config = dict(
    num_hidden_layers=9,
    hidden_size=128,
    vocab_size=2048,
    norm='layernorm',
    norm_eps=1e-06,
    parallel_block=False,
    optimizer='adamw',
    lr_head=0.00606,
    final_lr_fraction=0.0,
    doc_mask=True,
    train_tokens=153300000,
)
Each number is 128 + 24 x the weight over the matrix's rms, rounded and kept within 0 to 255. Layers, rows and columns count from 0. Numbers have three digits each.

# layer 2 MLP up, 512x128, rms 0.112, rows 243-268, columns 0-127
119106161134084129088192152073166107139115068142119147109114162103134141117149139110163105145097110119188111142101184101144084155134113147115149115143129110117120115133111150140134095122110123116155127090112089129139125116139103090172154133105137110141109133139150118110132175128138144127178141116085098087115114093199183083122157121133144118119116126137140107136174110132130159150128
126152127106111108081150143060171118113124080179158153084114156109125159129129167091107175163113122135150138117099132116194124126140098133139148084118140087123119145157139094143163137097165150125153116137134095128138123111123096154148159120122140111153143143177133154136093141079084135123132137128148127100150074131110123144122122118173146133122127144135116116123087111127064141114172
141147158151143142096127122133129131157116122171138136134155115135091137138122126118133124132122088118089141129144118131106121138091118162106116120144095100143150145142147108123128114102162138152108148111128134162142103133112122113092092139086079139149109109137136134117118140105161120118183131148143134137131062124133128134083138135115112127149126127118123111149133135088132081135107
104114123139150127130094119164117140136127154138126132090144110087131110147149161136105149149113122118150098115116142123132134116120120143148130150169139139194135175137138094111116126130132136131087078144144117131098141135116088125174088146119160122127103148107157123149094116129089101115105132145133142140115141068116116125124167109179104115127082108174141117123093136147163127122158
128138118127116124101120069113139126164107191089099113128154115115100141113151161102125143146102112109170142109148144156135115119102123101146109101152134146160157157179119113074113099131079160129088098148130119189152127118111120133103114143145115149152119134147149114084132126129158106143174141195127147096123146113121161113098158171150132141145157095084123104126125129121139154133133
156153145148122093137122128090165146132131112178109124104108131144135139131143123157115130120094097133162133151100149091135156088131091097123176134101119101120124144156183122164145135138122117142117145142110146147077126118120118158136132142131120121149056139101133108077146114101115101163123125105142101129147138114090136127109138151164130124106096136113093099064155153139112153132132
118163135145124122085127121157084137131146138162129120147146107101104124154125120113130129136112118115158121100097152095169140106103133111134124130147123100164124156133098151133169124096084137131138121118141090136150167119145129115164124120131121110150071164125152099124137140100130125135126154161117107119104130117156116098050169173179164131114163086097105098118110131121147171129140
137057132147089114138101153114151129130135071118145169086132124131121104152117126139130170104153103129123092131133142141118119121133128114112151172097164101108108151100138117067133172176156103102108114123141073149105136122095111132143148125143156139141118125135139108126138129124081132114132135162154098185149122101081106134134139116159146112121084171159143101095148100130147096081143
100164169183103129135123143135122122116120091130116174108134145168160134118131134127151137133133086141175122149116165122150111140123096111097130101129088150123128130154111093165162115123122092115095137120129134153119158096119118110109154116113132117156129140116172103068122133161133151162200108102106098136126124129130155091110093115129136119136086133136061058106100128146126157090100
123101114112124146121152142160130113117108164122154171106125110121116072123113117138128163134124114137178125126134123139142096124112138114127133136142107136161138166132117139102154088134097094118105125122134109144123157140101100132141160115112123107149164140087145109129136125110140120104132121158115139134115095093098119114119150133129135119107120128133142076128134130150150116106131
109159109125140122094079132164167135112132153179081165117115112144126152105125135157142139151124113166111119122099133064120145100162082099122142135124147112155094119154112117143135133139155120137132111131156127140108176164137172170087167118120119102139075162155086087136112143138127148075175174094132120149123116116106123127110140128131159103085166127201109104087123136089125130100117
124120137141103140107143131116158116121100117148143195094143122116119137121150121111118139118114093127119125135103146136156122092136094108106150131135113120157122141133148097141095114119135145135104126114118109163112144130098126149128120115106132133196098123113147117123123114100122096113152178147151113129121087122129129137090132128117139117110138103165109059118115137132100113136122
121168120119121097105111116164136131095144122127142148130108114130131116097160109137128158135110070116139133104094129116144168076155123073113133139122120133179093128089120126208135113125078170124074113108146117187139167144113154147111138111141072115143076164128109094103151104091127142136136133135138111163136142135137128122068147128110163086100136117099151064086127142128163158122134
120093148162124113117165096122136142111135129139158164131106143125138168124151131105164108117101085122111089163142137135090107118145079146107166089098123092090115148094164094192115128153103152112088131145110125187075118129105158104114124114146131116140145151134163137068125111134114143116170093081101129148144126124145162124096185142156113152125153139136121060131124112091140143143156
140176149098120124141110126153139145097118107139140145096187101112155104142163118156112132141142112130129066103132137123166123089137077145160145100125117123124123117120141105108152094144173095117131117189143103153135116144120159136158105143155117114139109156161151113149093122142117158095165167118150144139123088128118139116119127096182155121111127142166113080085131119144149106100125
141134144129104120116109152117148118119131161133142188119166122115152137100142112133113146110107088135135106110107151132142121092125099111108117116143134154165144140111155115150151116161127110116123105127121093141102147135111136118109123141133119111142109129122121079090142099139087105135164135134159107121138117119114141112095134135125122118129132081170156064108126138097139095114118
126101098113115108109151142126129115118109163167159209087129121118154091127150117130119131137076092157161118124140134122130122135114092107112136134166123105154115159100163115157146111128116158144126114135091116138100139143118116143126127125141140123160120135142110102134094114117111118114151114118151097139131087133121143132116178122153106114120123093166103027105123140113071106132132
178115135157152096107098144154152141113131117212133148126127134171161154105135138174149123112106063194183121148142144094128093096154086053100198153094107093145087166129171114163164131151158131124129127109096145171090140146126134160099157129115108079140079179162098134113172125101123120109163093122126135181139132166084145100084158108120125103104133143130131062040165141147117120122127
118141115134129091122085111123119129102129128171151136104081117160142118095123115173156120136156122174190111160116132106142132110131100106101179138122090106126108160115107155175146131110151111150133134133139091104098138164134155136120130113115098113145069140168131139105149131125129159099127154097141080148094133127106171097101122119127131128121160115182056116102104144140134158107103
132122148157100136108149153137113110143094119117142185106150130125121103109136140117128151113109089121112109115124163126149115106133114091100114146122129124165136127130128106101093119115125135124109100097145129161125154096106100128122135117104120137186124134114158126131119129109129087137136140192152121105128112101153122117091119133124144136115131101158112071125091138121113115155133
149099138127090124126140099126114128127118109104145141107168144157035186116135117137142159114161118126103098104117150106101165106088127105142082124151103093103132109137145091171095100097147126110172147105127074193111107158092124149153125117108149128161126147116172131107135169068144115081133133130151102075148103125148150152068166150191174136117120138157129118158144120135121131145169
132188108086109113125101096098132124093112152148126148118147135100157107120160118134094140100122091159153135118124134137148107118140083111134169136120120138163142183143144137161125083120163086132124139130119138123102140140110152165127136130116067116163109150172116103123124121085115128113124144115123097158144104127090142142101149139148121097114141135150073075086127131101151154105152
114084142131118132124124121116118123149118129138155141096134105057117113121160128100103145126094109118139141128157119160137100111150141130115095117152139119147148132133141125126139119129089122134122116140138133190124122092104115147138137156137128122142152117141152120133139138129129061155107141194139149088103115119181114133137120113095138139132092055122173115143076106159143126182157
133132143190134114093108104146141144097158089128136150090161110167059158122140108155100108121120075077100117151153133127097141107122118119102078132126125137111092118136136148164095142122147123129113118143151127171112106148095156097080128120142111122152130101140140136106139099127155117117163121141141115123153140129138175129122153154142133144099134141129111122149111137112107069154088
133156130160125113134139127086147134156110071145162131130171140097156126122163160115123122135125055167122113122125179092102153117124053083144125111123139088112130095123178085182174097075172149122137153180102156150091129139126135118121133133069121122152093174108141093125122186159100141158157151107142103128152093113132144163159108114135141092099136143134095090123143125146078147103156
110111142162148126097184108113133136097144119132108132097192122105102047154139140105112131103092097060124118142145120095150144131108144157107110102166105179185124148159090167105141110120117141144127108172108099193145152126106078083195123130144140148156083119125133067106108131118121099165137107165103142128124146117171151102095159138159146130136135122089098083127156128122125149105138
# layer 2 MLP down (transposed), 512x128, rms 0.0704, rows 243-267, columns 0-127
141131083106149145075131113128155131149142140127078148102159136137149117110129113135117122141138132118122125138141120129114117143167129163106150128153169086138135107146172107084118101123132134129131124106087138114123121146147173108105118123180094100134145112104122133115123149132146146148110115069114090127142153121169129122139104128133107153141159156086108153115149134090114127153111
126145100166106144139152073111092127120144130161173112129131129123121155118144131137133116137141126113143142125154141136126123111093127129125115150096122145165128186116161111152124133092154109145114135124104113123093102121123084095131106104090156109147125090142125132141098115136109126135149154095146088096136158121121112147117088131151159151137089100118131169129141135141106154134143
150133117141149132118128124126140119127181090117153139168109121095144117126113099142139159096125130141142134143135111124130145130145127116129118101088143126091127094109123186091119141115137116114105130076128117130120115125128128134155097142157120109126133107131145141116113127110124123140103117156149168128148120116148141109150162128116116157137098142135132146111132143140118127116130
121147117099177137134136120147144137114177122108114166161129119139122115152078096147153112103115149099161135149149098163134131138115157132095131110080101092103113141112100193106077139123143113120175150110153140108150102150150144132130120122144112112115136141132109105144138138129148150128125113085148143124136120159102124124128120174094146133130142117086119098129154116112118128142125
105178176135136151120152147105169121144167112093100131166052122160132103131151125126116123064165139101160138143139088115152149165149155158122126123156158118052128114090180149089176117157130151115103113114128114090156126099130110121099120117183131139154126110104134130097056145120126126145114133115109168176130088145177120133126163124158130086130160101097139138097178104118076073072174
105130137104091131129142129133100125133140161167118118157136126154145149109125075086127175108131147127132082122091123152145117152104133113125129140113151120077103160113118162148098132128100120116160104112117114085106135134131093130189087125132095127169132115137120141159093096130144156106155167129079132160127131151127128105102174138176150117157139135117077143163137125162126152150113
143164138110119142167174103083140144115133200091090137090145143101072085143157101138099106125064105092151097145168132083157101139138124165138123153166149155156125119132173108122150149189093138117126147146165148124098118101099116045160171140102149160132121126063118133112160094138134084122138108112145097126108175114111131139159108121130134108101152175130128120106134111076160108144118
133089104110107114128115112181153134131143110158163146113108098132122159122131120130117147112127161127141107133122145098084103131098158111132061141087150128129135132113140136158095156167144129139118122083183102158127116146108097128133114121113143145138137112172156102104166156114119170142140115081099120142158123120144149145108127120138141156137168121120118136096147140127116133137113
106140111116118141161126128147138138131124098113191142151121125120151128110145132148113151115126141161111100112085135106133134119115146116133073124164112139149147145160072139158126097119140140111131139140108133144116132154134154121140122129120131152140153139107138127089125148151108127130109120118143127122118147103134080129152125114100128152138119113136157112124089118078131105120127
116141123130134120111130151127130138140120088134106126128118112105158153114124115109163128118131130145096127128124141142143097165123190120151146136122102128117121133124149144123117126137127096134127139092117132096130109136103133157116126129158136116151120128138112117110135149101106162128138134121096133159144150140136103121141088118153104129122133135098116145140153131121157128111159
141123174141096116120121141129145119135092118133101134090138121151129126151103145157118196166137140112170164107115080121121120143134119130105154097149124076116123100167130118127165145110081139128144115100146075101163149141140141127150098138166093123158147137120115102159110101176163122108119091072103113142120116109151111144091146160133157139122128073145151134158120144135108095081136
130119127132122104144158134129123158129105134120146144126090076116099156111160145118115138119114144138123127132147119130149131117151116136122130095123125133109156114088146115134110127087127121143141123170135099113115126118107132157117139149155140129142142104146129090145154131118116116138145137134131117126130102103135125139142115105101129142106112142107134111141155124115124137159125
157137087118118131179101131101128138131144105155120105160149104086132122163089136095119089096130146122143129126089126125141098148136138069150141066113109137123107181145173104136128122083164157109154118131070126095076127147147140110173123139148171123159123125115147167155139109113140149116130127130111134182145112130090142151143112115134104109128114134152173146135139113105146162144141
127098097111100119140161131106158137170150143097155126114120148162108141127144152160150135106153156143136079117137162093106108147153131135129093149101147085109153148132129113090121139151133117138140138108124102131116142155142128152139116117160103125143061143131116107111168124126141103158148122138077158114121132086121115143156139144125133156133155071108105136082103107138130103118143
129135133133125139108111136112098123135112177162144151087114095117122134150108126090132165118117143123101111138079071104122135112138129092141138125115104096151115108150159130140109118149104125152123157151146141110141151135129111131133129107119110120132115170130078164142166144114144094150116140098104120134157145128155148149136114089145142128121163131128177167147160125138150067098131
108095142112117139154158102137092124107159100138141120138168157131161124088139130140136164115120142150088104139132109119097104158168135119117136118142132110149149121148144135160106130190100120093100133171150127155124170147098071125164123121118111134060153126128141107129152145111141143161095106110168109113160124115159137154127108143136112124100112131149146108133093132109151125128121
178107085164100161166133103126112162113143140185148153132171060112133147112146180156153161146119127159227142106106173130137129082161117128079119098122159102103118147107164102172100080129090138154098107168138101168125116078147103071131159117119115091132132136107168116077131136149167138081145127213188089100075097100141153096093171163098185097106119110140139088101100121131114115164117
159106185123101126104117120131047127102138137142132140152115123124104111118124123135117108151157151111119115095107179111162128119018119109073130206107071181146106164131151160052163098140119114125119117131167064146134093143080120081123117176079115154143137106185061137122153167073150145129182062124100175122134174193218135114133181135130101143155153143096120131155107138135152097138142
106181143123101139093122210156131141068135101133128173158098157080172169151086136114161084137146140149149125135153127115121140113161114157147109105178144183109124133148151058143126119166112104084114142140123160084122157124146083111087119155144132111084117118139161116148119132078106168108075139111138131162153097101124093144203103099155131110120078128149160126082136088210089082082179
132145120112149074100175111117118146155139150123133146125134124131149110098118171142105153095115119139139124125124123140128139139124135121112145151150128122156158095130159128146096142094117120150161124162119087113152131103115149141175113124123134117151122116122102140115129112136147110115133150162186096111119114101114130121106122105136138153100139096188135114099140132115111120113167
122126120130095144096133103099154171122095183108117134081092127104128125164096136113133123113180091101110125106122147143095092161096174131125176167089124079106131121157090104161124117147086183118141143125097183071125154140136135157133094141105140165140105155153125155143132127106166134171133139111097093124126100126145152109083128161102145101124121147177134106129104138149144129132147
127116149094123139142128112144121134149122111132125121137153113128119117133105116143148131129130134126123120128121114158139113152122120155131156145118136122111122140120160122134140139126129120119141135096120147137138101129107112126137121122119152127176117133146108119121101140130131106153106115123122121158165106114121115131116129141153128120136100124119131152116123138132123120144135
119122094125129120138108154116127133069127122097129124139124162100102137110115108120120106104153142140130106130114176159121166116143100072143124105142126169130137167145134148141134129156126085126149132139110118154071150124158107165167095128128171128135133137132143091138139093137122150124133137103139100135170141095144103131189076108128134102096153110143137143077157121087088161125138
107160095112162119102144131154132125106145071155090167157132147148113120119120111126123141108139118130124119146125127143143110102131104097142160140148117154114139128126112164136136126129150092122110129070135101121138135131164178110092099135111146128116114170120117109111087127135158154121123120128115154096155135166156079135124147122132123137120102131122129132127138134160133097131125
112111152122104150118109106148082138139109136180115120120111116170130086121133102152118178098105175103113155150140121139142165110142173180102185187144162108155130129139098157137101120132082121135152114129105125094130109147124127116143144115121143132129085098170126170119111030148151120093102114118076083153129124112106141108077170169154166159154156154121102136138099142107075075119118